Weights of a small transformer language model: RMSNorm before each block.
Each number is 500 + 50 x the weight over its row's rms, rounded and kept within 0 to 999. Layers, rows and columns count from 0. Numbers have three digits each. The size before them is the row's rms in percent of the matrix's.

# down: layer 13 MLP down (transposed), 320x128, rms 0.133, rows 101-117, columns 0-127
# gate: layer 13 MLP gate, 320x128, rms 0.136, rows 102-117, columns 0-127
# up: layer 13 MLP up, 320x128, rms 0.133, rows 102-117, columns 0-127
down101 100:488426525525530502479522440577450525437554512452551578466589549501557459548508555558486422495676451447442559510515536577459452523432587462409376489500476622490468494470414537419456533532527445478535530534535469572593453512491410421583527461519501434479502489505511465485514450469561459550565473509459474516538461491437499426463515471460507512474465524563479537487514595432478509441460
gate102 100:441361518544557504420596498450488555564447518501379542497495560520505517482506526563585414490467606464511517573483580528552449510544486577451497548354477557561432494488470529413444528489509452557412502462426519539524482568481472451480587540462514543446459490610434445472455447438517485565518430415546551490527480467504521564511479536535554489539516463535514505556455501486425489526459
up102 108:521544505451523519505565450498543452492519401579497514620518511448506468489463463592493564494443425539521492508445487551480457560402517544506536486587490482513463525523496518503473547559479491580505456468493460555513539562535550417430477559494598472528471436426484350572463371534501517438502589558431484586473561491455447432462528518520534561490488564452481509463544483453418504362549
down102 101:542494475544510444523495461405480550469555466479530540507486498564586481553592525522608562473475498536458477576491482537453535497528390506515497506496591537541494506517442541364454488476489561476504517464564419538570595535464509410473570560514532469452425519440556503534479452534453553539417471425491566552421488482571437519488474485465525601524484621552542510556527488465444632454429
gate103 105:412403559517480510567480569480425561517500471555499481531471558449506460400464514564511463608581495474432519490458510480450556485490525511498634416576485487568461467556505557422531465578542523457519480545465519496451551449466581525522451506526476516524545421512524496513378506518560493477475437347483478431480550470511477526451442454404592531501465435495525450585494524566468592461479
up103 103:431459563609518534409561567581490429544462518571520448496462652522533405536487539521521508467451456556485483534487510487480488572473440413517564432525477571515563595504436586550505514449568598466443455599511484539526520452523526533491451575553489544469463453484523519535539521558571485542571474465509504508473541529455458527495480510492532454429540553534488493588405452633472464551452
down103 105:524511447532472534633504624511482433391436475485479464454470506480500541553486549494499506493430557462508477479499569560515564506582488545497413542487485625497528557503525470545494508376459488432532415424506401420458437555465492490546487525616513514513464476572564475474576408533521558473532502551456492479540525521493522469568455587587482502527554533548537500440508467600575499417455
gate104 100:446413478442543455484415549553489632580464629460563430483546575494421472514611522470465415504526511397513496394541484493445461528452503455508490531499562488491567468500558527541456461468504488470560506519358549464544512459508380480536452464480473472501492473475543533475437473475480576492426440438497532478623499497500563538496513477478465433525542541444568404506521515452539488569529
up104 096:458559477525510480483527536531389503497560445439540525549395544540478513510390541558509437544568530551591519502493446524456459496530409489502532385519449540500570453529577580469422532473496598561470544555468471532452484494489566443538510457478554480455509573553486516498571553541620549537538513500457515535575599441509525456491473465456491518414439542402509392456478501576552492560425
down104 092:525496499495579412445595539475487559515536464455503427460538529565505508576572586477504463501515487515509500536536502462534557452430593520507568442488568484483520475518512424488529540530535507439554529473541585511502524500472541562517530493541627435539450531483485544546529494398440586500411450445582576483566508531440598423610530421526495536513529577612520501632452507485559538521539
gate105 105:534612472570480545507428495419502508613468549446573528523528473591500474605479462494592475530532566508432428501492540466598461594457444598484482462607480419588543478507493520471488466570551510509467519572553536590455536517474466517434546516496408567476498433405562453504501521516511545489452557538502482505498407424597545505514594547555533503569517580480529502517489492448529468513507
up105 101:467548485515455468507489496467381512575518555442530470466404402480464413565473486384477365570404499437571537581495473532471579471414512579589560458454517407460533538532512532497467485535533430475451426518469565501528455498484488527461529440492478540479446425517508505611548521488519549460550542479511485459602488585551457521517553581565435502451499453553482478465501559524507426520530
down105 103:563543524530598466403434457438464465469533482410531542452573491432451522494525565444505525501530525467495478448518568527510493519488441579518533563539487522532473613388439477485505553647525504499539491425573467474488516595508504558484503438394450525502499505525602467498517514518479541541492561562485475430417434515547571540496626496405488477494414499489556489489496579496563584537575
gate106 108:524510546530470506496461488443420447446543436410414550527586551513535516455583475530544420458482468501449540546453519475529426429562410619490523515526502496503372531495508418434541521569540523593505405527597514483521496570533512510432572462491418461480487506422526536521594515459523520572493516488550491476490550426429541459467556536522445564504533441460407511481480517459477622469422
up106 104:490483484487525425585537494540433512610550531537475493474477442471514457588447493521514551496515471380572478451468405529575495537504552474534449517538570515425551527437478559622409559563432461400546554508466518493510564540515479454478387497542502514447480580492459584404581450534537400438550583572520475518510444454484489514473501487516542459481464511586511493558456497411540541465445
down106 093:449584444496466499463464529608512469536514496454461518478397478453521473639561554459425582506554443526429454487456506522463495476466483408540530479415424495481494531426476517494484477438506498413546693410476490486550473494577515473483430463462456484436483459557408497453437473497527517513448487534527475452579487485463437497487515458483515485526440395560477511535529539603616497523505
gate107 096:570510487590420518482565453520602482474564501458498522546591573581538500497528492492539488417501527534506508530516553447540460496484480562416516651462410428552542551549374521435541430510445394501560479519443556542434403521515490499497439466499525494445423531477503555536551511462513533481478427408453493521582529439526463471433474492476415510437542470464561464460491475554431449580513
up107 100:493587469434429445613596448450613503512425593511548479511421517501478561513523571540493511500542493413423456448503416476528561506531538471557517460572426543521516481448456524482497426457455554558459596522510576476506535504466532446497506544505434434472539533503487507518534384610528393538497581533529478411439535464593540518569502492460480479493550493471517443513459599527555563513531
down107 096:545441464530456462507495527548469438401525446377559502512545418464468538535496507508424610520562494573472492481479398484529501507446453423533537446517512437496424467450518443524497516430411530514508533505500476491402614562552449543491526551530386507527423509474535542467544538560550453486518516405429565432422490516533495444413508496486498376506436404549493492539591525525540503457550
gate108 108:460459526474466525488532489487446513525512533585477463548551491473485353481530422589513467544446415532503521576470510461468422572517410476465461604452492391469476541507482502564535476522515418446548458561595512415552574448541485448538463550416441450484513453503488569505479441479497541462488431453387486571470579453496476437468496602501593449418549499501573578557509501511488529561497
up108 101:612611513444521507512364513458462454436445443488468532448440521530492564567512500515494491548512500596443460446514511466483549648603503601428548527409445483539442468487449509472475536452489429550429573540529492496422543484468497542568544490527521621488494507482502530456490456455431390465540524492476498538516495448492499536563491549528476465484552480454420481435510466626450453543529
down108 099:507510516491529439588581504363494471588534534489556537409570498490501444488536469556498451479514514562464523498420511477599553497406495501471476454392552475493499478458494438450444482495523527348435403467609493431526542422467455531472445502516417468546507503397420565473473440471557585536495463437494484483518480479528545479490492486494486524537440377440509500511514500376453488519526
gate109 108:527549463443578465568559434474490541520477490468524549556506377524402535570449513473528582466598605460528538490454528509482419611526459571524502574514525414393535502489436588549517535517494539489505484519504608441578433510583519424547493483525494559567528517457560438515623458470490482509508508515406463521472493454526573424499547422510453509539524538589461510519540487501520525427459
up109 102:531397556533501503478474523463553469538446559539424431490462557486648499514491523595392570468525450494497490576556514576627493421494556467521474442504517564503373482435532419414504409484489523529508477421490537526472504411482524501548445453579504444442381566494462552499525511456512511534473526476532515433499492557456533553562508501427540425466439542519480453522595487444517536477487
down109 101:494506450466531442448439463435409479659546482488501478439498636496475514648541532578461560473481464458462518497420414556462599482515576553474512490528529610530454448432605501479446471464530452514524538442488403532430519470455492504467479514478432500436494444463475505539514529503551488523532510430479518516546508533503465529449419535451534472389459487473527556447538464375506534487530
gate110 102:498491518470562499507509476457566535437548519468573472389459489414570523419507470541466501396516517497416321599497499498592545564502515519510530563504514470504516504509405423478563550576540489482539512491574490530469557588495458551561490509511491415510511412432482557473488504514588560538417419443465417434448406509549529551525509483484451479523553539505533564523448437594490478522511
up110 090:474542498501474564498555487438458556593503481546448552434549575493405471522487473578495619477503471483596498510549522460503546530373513633432498427438428433541504591490524571512448466526471515506495495453441383544485496501503508462527629536510568518514533491499468451522522475456483509615517510527575494527533446524511588483514547464482454487584484631524427477575454536436503499497560
down110 089:459518536472583551500473475427611535497544464599507502520410474487513459473431500493432612497541496474534457414497460530417455478582493529408409496559532489509448524444567490472487524530435419507572557509522513494433530525499428446445484565562460554495452521470415344459572456539429511421514538549496434520523507433540417416443450516540405460476494456465487494500501544417489460512446
gate111 102:453460505534531493646462627529389542484524460461516501567507464463470544474459491447530463498451514577554453529465520573432449454506540452452490528584501441550502485488474495560590486487480538487415416467383490511538547470534533565440570519521420481531486483554463474400460629524504567422454530562499491580490434500500396559530526477530488537497504575507427537545481474539552541391488
up111 097:499504543473481567414458521480476512471499453538512432604436501500542463609436531523609454539434529418510523448443573455537520496572529463486461522494420483601482477543553516491530498473487589471475480464539438426459577470507510523471493467594463491395499507431422420466531529500416484520441522584518547475560514515483402430534524528599541428510444556568435523407583444456514584470480
down111 098:595460487450454543441553526532455433504533410509508517524476522465523490592522503521506584546525440508524460455471543519423484502470452458521444455467511517497502549474530593495544483463453479454380463523510406503493506547541542420486488536495674471399433576483517435489580450554527458390539479564601534523510478508507517458580631521476516437543483467429465436480476546560605473537528
gate112 103:498483543505489454415500536517486414459504448491549519530539550498408516486539397473510425505564559538541499513489524467480533476582510531428540472479525578490511515564531553610427553508467537481601484529552486477499522493439469396549536575578457461532527514586587504436545532495429477508374374501511480519383491520556601465549454455529464454538500592471562490600501593555545503485475
up112 098:584475519472483492453590431459494486496431577471443495476441482499522547589444541491496485468417495535400481527571432442516479515447499509593481463412494488497532431531513481498543400454449485509555556467491466517535419524606499558533539516406559387412484483532461568520522587508409532575556512516540573516499497421391449527463571520529531490564488550569446570407518527449511459560548
down112 099:490493540458468445499417581429486537451535405536516472472480524466536402532529476494496450480496434463544419484514463536547468492472495508473437483518483427610451549533534379466556475665567568460499566476504448467437512444472467510418457478450510537449541505444527463527436462507469550513419561422536503469584454486430493523426456467441528564410435526479488415457510385503392536506500
gate113 102:485516564546497478485517620510576543485456516513457521572468558467435486554468492528474480494482461566463495500492483511459454408472494470541564451414447470526531499532570441489431474424486462575568517452432465461586443532552529400563446541503522500500498454416425562538609564439508604521582454537558610429504479460571542454580452493556443579514532521529405475550572471499566545543464
up113 097:480490496558529504529531530501523533541446477505465505380477572406517531484502539485486497520444466455449499549468514578491520478588537573469539530541562516571537532412484492470487491497532530546475557661543567546414436591433480460460545464366459456457466549500467497437460550606510411568578421423441505536543568418493509475473474489534450430592490524563523503472503500599496575484534
down113 093:468543490522524600519594567547510526585424485520463571537516451401479474462524557466391468550453505525506438540536553567511548503466589547520541410529522513504477580499477406571542525502611486554404488545560518415478501496523601404544439533487514508513428437522467462437526562556515422494590423559524541406454546506476534502506407583477553501491472425491524467427536534497510514481486
gate114 092:494427533626514494464533511434475456511417459452510531476448518445416496514493537514419512512577502563512520553469479463562419555553463491583404583468554490561513529499501494545410455480515411606453464410583567540529524594511482514527516470471568514533506398555524442519502597507448458567514465436518477477505492505566511540433456505562435485577501543465564602564433454606501487449497
up114 094:521492461465549491490524524443549504541538418533536424547531484472507442524469554524533430365467340469531613529528492496436494546527524518443529509486475545489475505468585614427481510415516486464440557443513442546568527458591424474515543437523476493479457430513503468467431575559496499602582590477592512502471432481514443514559540520509509534586510458478406538512464527495503379462528
down114 090:456489511514472512474447433504482511456461575551476537516455550510473532485521470415555506450483417648610505533441446428497444481508478509500496473450432440454403626515536575513475522478480481481462448523548576623466534477527562446415519548493558401511497512537528512493376559503501476539543464479563581518515481457446433623465480513532476438477496450556566587532462507587524503421513
gate115 098:540488544447523433435463487564534505472487566447516571543524544593550375582542518538493477534464463487537507438509536485450493458493450536460514477440470546515515508450467549494577555540484521549589432482547501562448440522364598513500524524520531524470384616547484525512527521447462479487532512561551477549481393492531505437564426453404507530501538527512388457507559593483558483556623
up115 098:508475571553448534532461449555573437567488498441568470543475475535457570543529542426445472572477469399552499500441543550484506523508436536552445524569545470509554412525480460515547559523513534518521519495587419413479458516388528535464492539535548500447461472532520488469454675522552415406442464479495544492494533578459418419434476431577397496521487510480449556558418496498533515513558
down115 102:430447510517529559509569467539535484511577503551493531454629447428420523434527523513503534462545486400575431466477446475418536516506479495504500585543551464536458494491496490396463497515496438533653464480569531524550361449535579552515515463549533476471491459407490496528559457482522434384467564605439475470542498460529436547442527533496386496452488506529521524545507514520502489574576
gate116 095:457541501530564506525454503524438515458556460488483547515548557516489545444523481371486559529546431578517462453438558495552520443396573472473478480340498443609546487463511615469550507463558463411475493470425517482482510450502441477387437461605523565478524447486481577585553491469579485545544445505507467436487486523482485487546476516566561460517529496459464484488496451568444515634465
up116 093:508449571635476506511536505559472534521479498496494512515585553536561494509497514553624471546481526480458500572484518566521552480421608453464475557576467475466502424475559536542504465530426466559426608540327530532529479486524458520404520409505451502486439536527473512422529537408514544439447580478452556550533560477567563522459461465510569570498544559491501520521458495500441434577476
down116 099:471489623558548562506454500465497521456419464490458644439564500449501507436444562404528660508553508487460414480450432538566469450487498485476551581524444500490492483523480486528530529484420533522619440565507469464569446606477438549471520463458481460554526498548460513517531488605541494534513567529523469464501577442501551467514492563523551520486410438420432522540496577473450497502556
gate117 109:482552482519481467561462517523487479449557448465612462501463420548426519586543536540613512532528470516555461470502545494460546474517441598493473418479538516502513432400471453515431513485460502424441449434480568498499419508560457376559439480510591502523504396567575464469510482536519410429533528539533518479494494538488473466492443440448541560343554429524495559529478558542466473521589
up117 103:498440637451518494444526460497494471469572483560463545535499502533509457498468476579479544463453486446408506471449396497565471466462519488457482517458533523516570571554445475514526499548449485481485488540532487465514515529593632451495567369563399508489458510586532572421441530599549503543422577487486497437393409505508507440442559611518491544484580512552465520550519474455523466437495
down117 095:478405544544404489527489493422428433437515463468513510367528588528436559484522443382493435582553493545494385449505506465492484457499428421468476534475473512502488497489498447506473436474423481396413462451513559516402540523420553513551473555595587474422555486506495453516478515423491500487488472427553511442518516552436510479493490573508444497508550494598412525538433409481509521487465